Each number is 500 + 40 x the weight over its row's rms, rounded and kept within 0 to 999. Layers, rows and columns count from 0. Numbers have three digits each. The size before them is the row's rms in percent of the matrix's.

# layer 4 MLP up, 1024x256, rms 0.104, rows 918-967, columns 128-191
094:536547422476529498523496499495516487534511469481536595438497477572484533492519404410430487441535471486475516484484525476503483464566507526517431492445455540601479519436491482459464494472540454
095:538461504474467475462483485482486472501536484462491509525516458482458459462438481550447556457446551548493483424472524447471469559500506532447464509576504554543516499597576488458433468422484485
111:486443554472506453479480568524482492551426422484530497525521450478441515480456531507440523501462540494518519548553482482540483576504581444492470452501472566543495510505502542398496494460539504
100:540451478445528475540489513571504433527507543457526436515494436503498474499560494507463501466547436421433452471534482494509469543509454452598467453542522479550472491492434508471487448443562538
101:513401485509494484430450521487511488555456487498467500541552490560493496536456490413469523471517503534426535511475550451470491506524405523439526470499427450506512510541527502475568388519539503
095:474588525541474539516495478516532483536512468501546566525530471534432416550515513484520480439474465478500502507442501517491447569450482533481492469497443521513496545471493521506487475500520569
108:443461524518518507505459481512491422447551444525447429444488493417490542489542481500464502510504482449489496521556447500569454451509487465542519442437469446503521541518494453507423515495568532
103:527534512545464515492515551559546574514481518450537556498481561534485556553497561493550464488459500574506501484516550561536496407521532570514501507486491500451500436412507405467472562491430459
093:487487453524450533541516514525539484475424494525541507496503555449518400391452495549537509478489568509485541493491525480570461492525527499463481491550463536463483563560468487465493514536487482
097:472514482465434400557559521509542446530544540495432534618483546465514469464441546458526514516476508540517482523512453564453512483517513581570482493527532515465489480560515510506500521439554517
101:497463542530460560496594555507518504445500505499512577542586451521480523499552462526469597501541498483594485503477473475459445470529476492527553470494471504492485525586531447506476502455505560
096:500470540528436518502476458543559518537566553538486493545542539537441554456467381532572434492491463500522460469522524464514549497591475449483526502487472570579535468534511538450492598497529485
099:487432500517468509453522526483499427458490490450458518514540563519484505439590486512483575508495478473460463570545504514461452488530509454594552432497477535463576499481392526526505463487376563
101:607481469481481470536450492506538554433511513476533430478458512472504467564466550517480528394532502470495524507451540487508478446526573563412555483437515505458524503505634602455486497534531476
104:460498536479542584548504547500527572547472484476608513533500560479466468442497471533586512450508568462514415505527544438552462519536518481500517485501482520488457526472534437505488573434476470
104:468543503541492504520478466505462462502481575479497556475511590558430452556535449499433510426461480474495501566455482447472499610527552522475530447503501528501518537536503444464536569503479573
096:479481521495470557454499492504461520460474463507479472454515537476498549453424519523527449476505504538487520447469496415557547483494488554530500536478540497542431532460450486579531489499489549
116:624461497537559470524488453562420551518549514437544493483474514615442557465536539530470506571423526533473524485507496474578536559536468489549502505568521432513529458573524473582501506510523447
102:520439510455497446516556474409470414497526504554472592536491533515549491554405576553455457525492545500518518509471560473488491483468503557434464439528501558510523518483507550533494463578506532
096:517529454519454473495449539486487448601506469500439521550500525573517534434492541523552456477471524472505485463503543496437510510544534498536478483449457492422434390455547531490501506547534504
098:492424518495529503555531481521509585462484493539521521441495487482510449526434510532508495565451592527497507486537468473496490485453510530554437502532436451517477472489535517422488447476523469
095:460587495579504534537548506504586560530542469518600436477493495488528413498571564554531514450504551512504478485459449449476490524481495487477447513452474511544455515540546522521485450403461518
102:470493541517491537586456498509527543517468532524522489507428453496552492465516540493530447462482592487557521500578547512492477467515484481530466460472480419517530480468498472512487513521452521
089:444479499497525505573511539509558518539506482581546480434535443460438544444537513526468505509470565502484512574479581471469510568483558515481542495549491461531481555518489515573510518519524534
098:564557480482518487543508503533572525446465563506444498545427474531476526490561509542554502497492537565537547469515527502517495510492460560507458542507591490549460544480538489564551535496457515
099:516519508505513521474508522489491456526545517473425527490478503515514487489484517464451483542428518530470468506531531522537471472467478552446527506535483517563466429577505593588520469517517486
094:561466513480514422455531467535509501543480439513372489479480473517506444469471553537581479492486513582585484487510488469485406477440470531478515505506467493520540526548548483499502502495456537
099:541486450558535497531492487526552496555520511522503527462523513481478515597497502452505471508443448572456561546415500511476547517491499440522455530507514514505525437564468522511487599518502503
097:415496463453549416553498503493420456545503509451495500523491572498561509418500419547484535525463492562490518415451513457474487522526498482512463528635485532517488526509531480461439504577530507
097:540503494529523485549608512517502505499542514529598515517490486583523498483460563497495493507475483460466514520510491479548501502482505497449520465533563581511514537527485445510498519429566522
079:524442518486557476492554508393555470502486474499479503550535432524533563437502544491443502482483520500454463459513457511464443440449565447542576478420516486484451562493473460507630435505496526
100:425544455550467539504517469536500449444454506453536551464520485554489561471518484474443554535514454524494508523538525558503501450515520531505539485517532508434521482484587482536486540446486523
105:518505509381528455483509521476526545472573451511577542514443548545475453532410491484421429517503496533482511461437514440522506537566527464496422478524459432506494473454539433506515474456532483
100:524492471562491513504486503435505474476523500429455534491600538490406498534570487477564408601507452507501526424548528537510441473452509522561555505438389412569472525534505467522473481484474488
093:543531511462513566540502530491455536468488437480544581493507482456552463486586541436487465429465525462497481498544530427481477455510505521498486471381494450483505603466452502473456445467558491
097:522530415442513508531443476542443492544454534487510513551537427471471475496496545529473531490512566467517444494458528480486490457512557506562509492502508540528452525559517510424520544481500479
094:490454483470430574467501519544511492469505480559461530487427421507479539505502533452449460469508491463472517491532514437489530428500493512507413495453409477550530535551509551486439499528495471
102:491511442520485527497551544533443498492460487499487551512549431451464502514494518554514483579497569527476429473450566523466541453520422507515507479468553507570472485444488555506460501519572513
101:497474485573449500584526420541482512508495459520475514468445521564532494520473413477489472477491503603466615479468491534553475484507484485447448496447484456528506434424511452531461481464552467
097:483560533531510417489537546485530483550527558480495493546456508468505523558486478396512514458510539480369552447497550452470541529478491543500416518566537489486513493540502494548496511458524530
092:509517485469531480438511503460461504520525545475466573488578521552490491492550559559507525427512501473480486443442526531488461487556581556539475483542531483582580505487466486405536509464543496
091:403405499498560555442474570486458536554476491471496506533502468477444528527552584461453443502498425521473524477557502447476468526530512538487492527509550527490513475505490502468513473434430534
099:534526494492492479523508510535508498512459460456468465508616505478560444468476544453459483510481551524526482458477486480534537499566529552482420546529480470477491502512607510466549554554500514
097:461486520563492443520517519479558462493512529508583513435448516482533481506581557509512519464500555462490431487495506424539493505468506491568554441402544529506442413567472490466499513541500447
091:494494517473543458499480585491551474527521554514481482493491515503579522536474468479509446542466490526473526582573454479530471490499527456507481488473485535501449525525521471589480462478503414
095:465492517550469510458520442533512507487508477438508569513477451505427532517538428521473483482462455511482483563481510454574529514528410411565564551553538587428522498583417461501458503485486475
108:487484449475505449503490504491538507521488465467547458474568492505509513502518517513520596528489408608507487457520451504530457477480552500452561504489520472518534517495492552509445527519495435
101:438499417502574537469463490508509508456548451532510476448446535589523505553537437540411532552530517557415540408484486504481516567512474446538511491590514509491485463509476554543566451429545525
096:453505461502510470468539563464478474459498532536515450505514534571517531554501541507492507534480509486506594505522561517513501463461415503582569516461507489465560568578462485571537545426510514
100:502488535513557527509511439510521463521501511536537541464504553487527420466485518445450571457454521518507470491519546515491464466447546507547433534499498444545438497523502429531468449533562481
# layer 4 MLP down (transposed), 1024x256, rms 0.101, rows 918-967, columns 128-191
096:579521497457535488514519534532461486456476562472468555508546557482453472547514520441496599517541454466521465401520505552520495483489491506455493436456471530456510504483485442482479482537487537
097:532528447432485584528463507509485554511501526606499460443468439534491499467540506444467440490538521419491498460497517455512559493457481485511493458458486543505504523486522457509572505466494461
105:505445550498459554553530484497555509433478495551456498510545519510477529579480508511482490541533509443503527550497400517474553519460507484618490480526506481469492553467515411496495554491504494
100:470563489510492558512491476536503402554500526474554417450458497447509486428481514532473542583540470512561489507533539586513441538462487470456548503543473530580442468466501505488429474484517542
105:533480488551448509570515540501512521522510515484537435545539560485491470495490474457513510446454503462508509520511573524520422501447424478456531497517541469485475531472514523440515499519509487
095:495447516540472587544486529517517555538534450489492488557608557474500477520536483502423551537515538469492419589511523454489467486524485485499563487578555554522567467524515493458567501467517510
106:477531565490508507495548536539457523514560462519495487500487443523496489452521564535458514557467484458540520459497522571540516535492546553531470539473455582450524573507498522507506517549465453
100:491497530523456495460475526470545533505524467451484504514497545483474568507536458546477489500451530471521464523495604544507545496490485524521518564427470541434490474473491524455536499509500491
096:477494550442494491478500495558501442495513568493506493513557517474483560495520507530529537473525503461478469470520456478496478501469491503472446503479477502515498429470526495502475551490501414
101:504488561495438456441582544478506555488525497550493471504483505523522452428499543552482515513448466481514498473454484466486496498438477538442496543507511519487429442567524446528521558482541436
103:559510433507526503465483517521440522449497509552510487527521522603518552513470624503522465525500445599459512506490551469534543424470515481463600477512485449552496463530496515583518503523449567
095:505516448485517477524491539470504522541554605488485537512529441485473496457484586494523470509540581501509537551540444460496580523491516457494541465493491543532475519484529548519574602485457562
104:499587488538468538479488520491529540509511559584545499570533469491503458528494502452510478507495473495503538428523495478460565427567559498459439448556499577483537511509523485447507508554524457
106:444455478511528490497488464490456491421510475478554505536514520511525448537545497481454505505453465459562520474521500443494552482511519506520551468515520395497500411532559460368550520398493527
103:440498537488491487486398466567463493491467459587470426486525475475583546493481450508505481460510513454543506474557543499476461493529553532451549515486445526463498505477583481488579481500478556
104:559492514506444536518424430426516521505482582557462487538496474488498467447494521472510490528505528462477508509480487463558421555485519554499555443431490536430465603542553485456466496505480499
097:449423538543521511541434476490511509468516500494450486576456477530467480471444479483543472492510467494503471436499538477544443531469481486499561544574610562454427469468510452518561451488420552
117:501503456500477447527495471484539528505583499553543475506475439501445522528466507469449561556475478461542499517491479492455553533435499518535461549552445498563553481444529493457499487517572520
103:519528472460509411534404476500501558542522446466521561546460453468489450494493507526494462378526473572500493508488485547542555436558461443499466404575481560507493559559531500481513546495497549
098:535430465470441527516496504550520435547505452508461524484553453447490504554501531501537553506573502538520595493500516505525430482478486505522516455490497590481521546471449519443522496540532483
098:507512457528531469466502469541502490501523548511488557494502453482454445466535546393470493411521498515564485514495512494512484461502442564526478515442522452453460483522475496473572469526544496
095:609455507511448496580471502516507494502508514493476378455468580462473466534376546454537494447471408467497472553510527487469465461479573538585500439496456447457507498445645461490527538478428412
096:471466580452438463498529440456436448385486486462463452552494491519462474486495493518528576534504520490474470546487569433492475429496482460527513421526458531520451548546474468481532457497485492
096:437432469544492479463505441530466479488564541434494449524415493511434570501455500485471563547494455503523491535459438575554480546510484495439535484506566454509464520484532521543521540527472521
104:469494515462475549504454534432549524511574517452440535482484520509461433543527483481481504476513476490465507503590495525553465499473536504512493475405438465487411498497566445479524531558470530
099:484470516526547504484518534531560555426472443504505504502557479507530437543472534606488590532498464489494500555506475532503445456553491556484509548521558475516510512525543572561488514455481570
094:500467468476550445465514413512377562527497511482469484552404452478509448487491479470522573506527537539552587531515518557453553487484526442497539541480528598501475510477489439505503499517416491
100:493610492568452521540469554490455467572491502531440486496454439493453515537484482475557540462427515512523497512466419493516487468476495445471491467527457492623497480529513503523435553529481468
100:456508512567591496530483494470468517501466410494489480565532559494537527505509537513531545491494485478531476462494440516489455504541632457509460488546492502508536486499514488499482531579457454
096:549505556455459440427518454477503463521597520498444571509445463495466520450504537451527478495547454494417450549474457526481429527536511543530489502480483552458564465527522475553502438531515500
081:530371457486515529506510488505483500536514476477549504556514477377469491483486484492461474490515536549524470461556446508475561533479515571551479513468475541536479552434495466486458497487523466
101:545552568492454458497554488465471498520582444614459562512430571500533530485547443552472509533525443441517489508425513557568460536493491516427520477557503523513439502507444514509522484503467439
101:481572452523508538484431532495575488497453534447474486525455504510447568504449557480438510485517470559572478500435513533497563472491508490524504432504401488425515541508484530451538405495492509
101:519503503482446490501499536443475442502430529509498410542515490492522459515493453480530482483521483524552502459520474528446441517527523515512487504516535474565539505517509418507491522558556475
101:537500576538478498439478468562478455453510575556483526485441503521491546493527473459516453515486569512528502515540465492470539494446486519526535530432495463437469561469497496498500587533426435
098:484511501491456502500510523434523532555555535437588484478521477546467588531453519547505462492555559505506551513504495514562539550541484482577472455479525567548445470530528472444499475516480442
103:475520505486501510493563418525527484494532485520520562481447472464473507519431514441480518539482500483468556497528476433450574507547474448526445528445461418558478504494507466478418510507530584
104:556476457454564549489470518530487452509459480504524499487479465607444501533450547464434490476521531491463497537440596472498526484512499498486516530454534459510521510543495534478541479517555563
099:473496491547472448515500458506557421491508525545534463531479482521474578542482527482475513508555476490453514564478481568526506498454491488469441479441610439501503500477386435493507478416514538
102:522448492525486495430504536460545458533475476514504511478511594468520460580504525472483554545535446431519504487510488515469504548443505524517463478518499431523447521460527530552494479479466512
091:537504498475411480454480540564522543530502522490499512482532448503457443534438461507523543540527445509497506488496461546460566464513492501583504474484524501484529468429555470530448558515450497
093:513591487449497515557477505555509495463557468485496548483479513488392479499578528597467497486434453492494568499508467495473435466528468504435487472454499513507503437504520458512496526508532473
097:484498507481509494554442542490507538575465462556509519439559482518522477515536434533456470468498458511532478410474565465495507575525515522487482441511475482486475488450507562518435469504524517
095:491529487484477452449479522530483469496512482537506491464495404471488541501613444460556455481538500521406438484467545422534485513459488451479564467464466447485460429492461488469394501469521424
091:491462503554422514479508528505501482482489522479483521550529471543600539419504484561493458501462493561583568509500589509494490427462485508454551516516489522541514499524458533564536452506482606
098:544498496524557438494512516519519470521485534454456508466481536565543484543404491463482412452546510516542482486501505515455464461467477557505527491533426517529531473520481469542509466456504505
101:509545483531478521437459469494549481514577450468509520506484521468479484529513480432500464552514477503514495511512479465448456482482497523449517534531583460444519513515478487464494481479493570
097:512548481481495534480496494573452481515570522426446485455441501477473502449515525451488502483418493574494502476521522524519454476502486507526481471524476550485482440469436462534441512548522489
103:556539528475559569491508542481518486475459570485464477515514506480533455507498518458461511456467516469471532586527520448483548546508484500544378491470490575548502508425547397467516509498543502
102:541446547485504509468493478538505470492518511548505447467492560480509479444493490429401566496611491553564497492484496548493557507445577494482445552539505454551493546546530445450490501607529468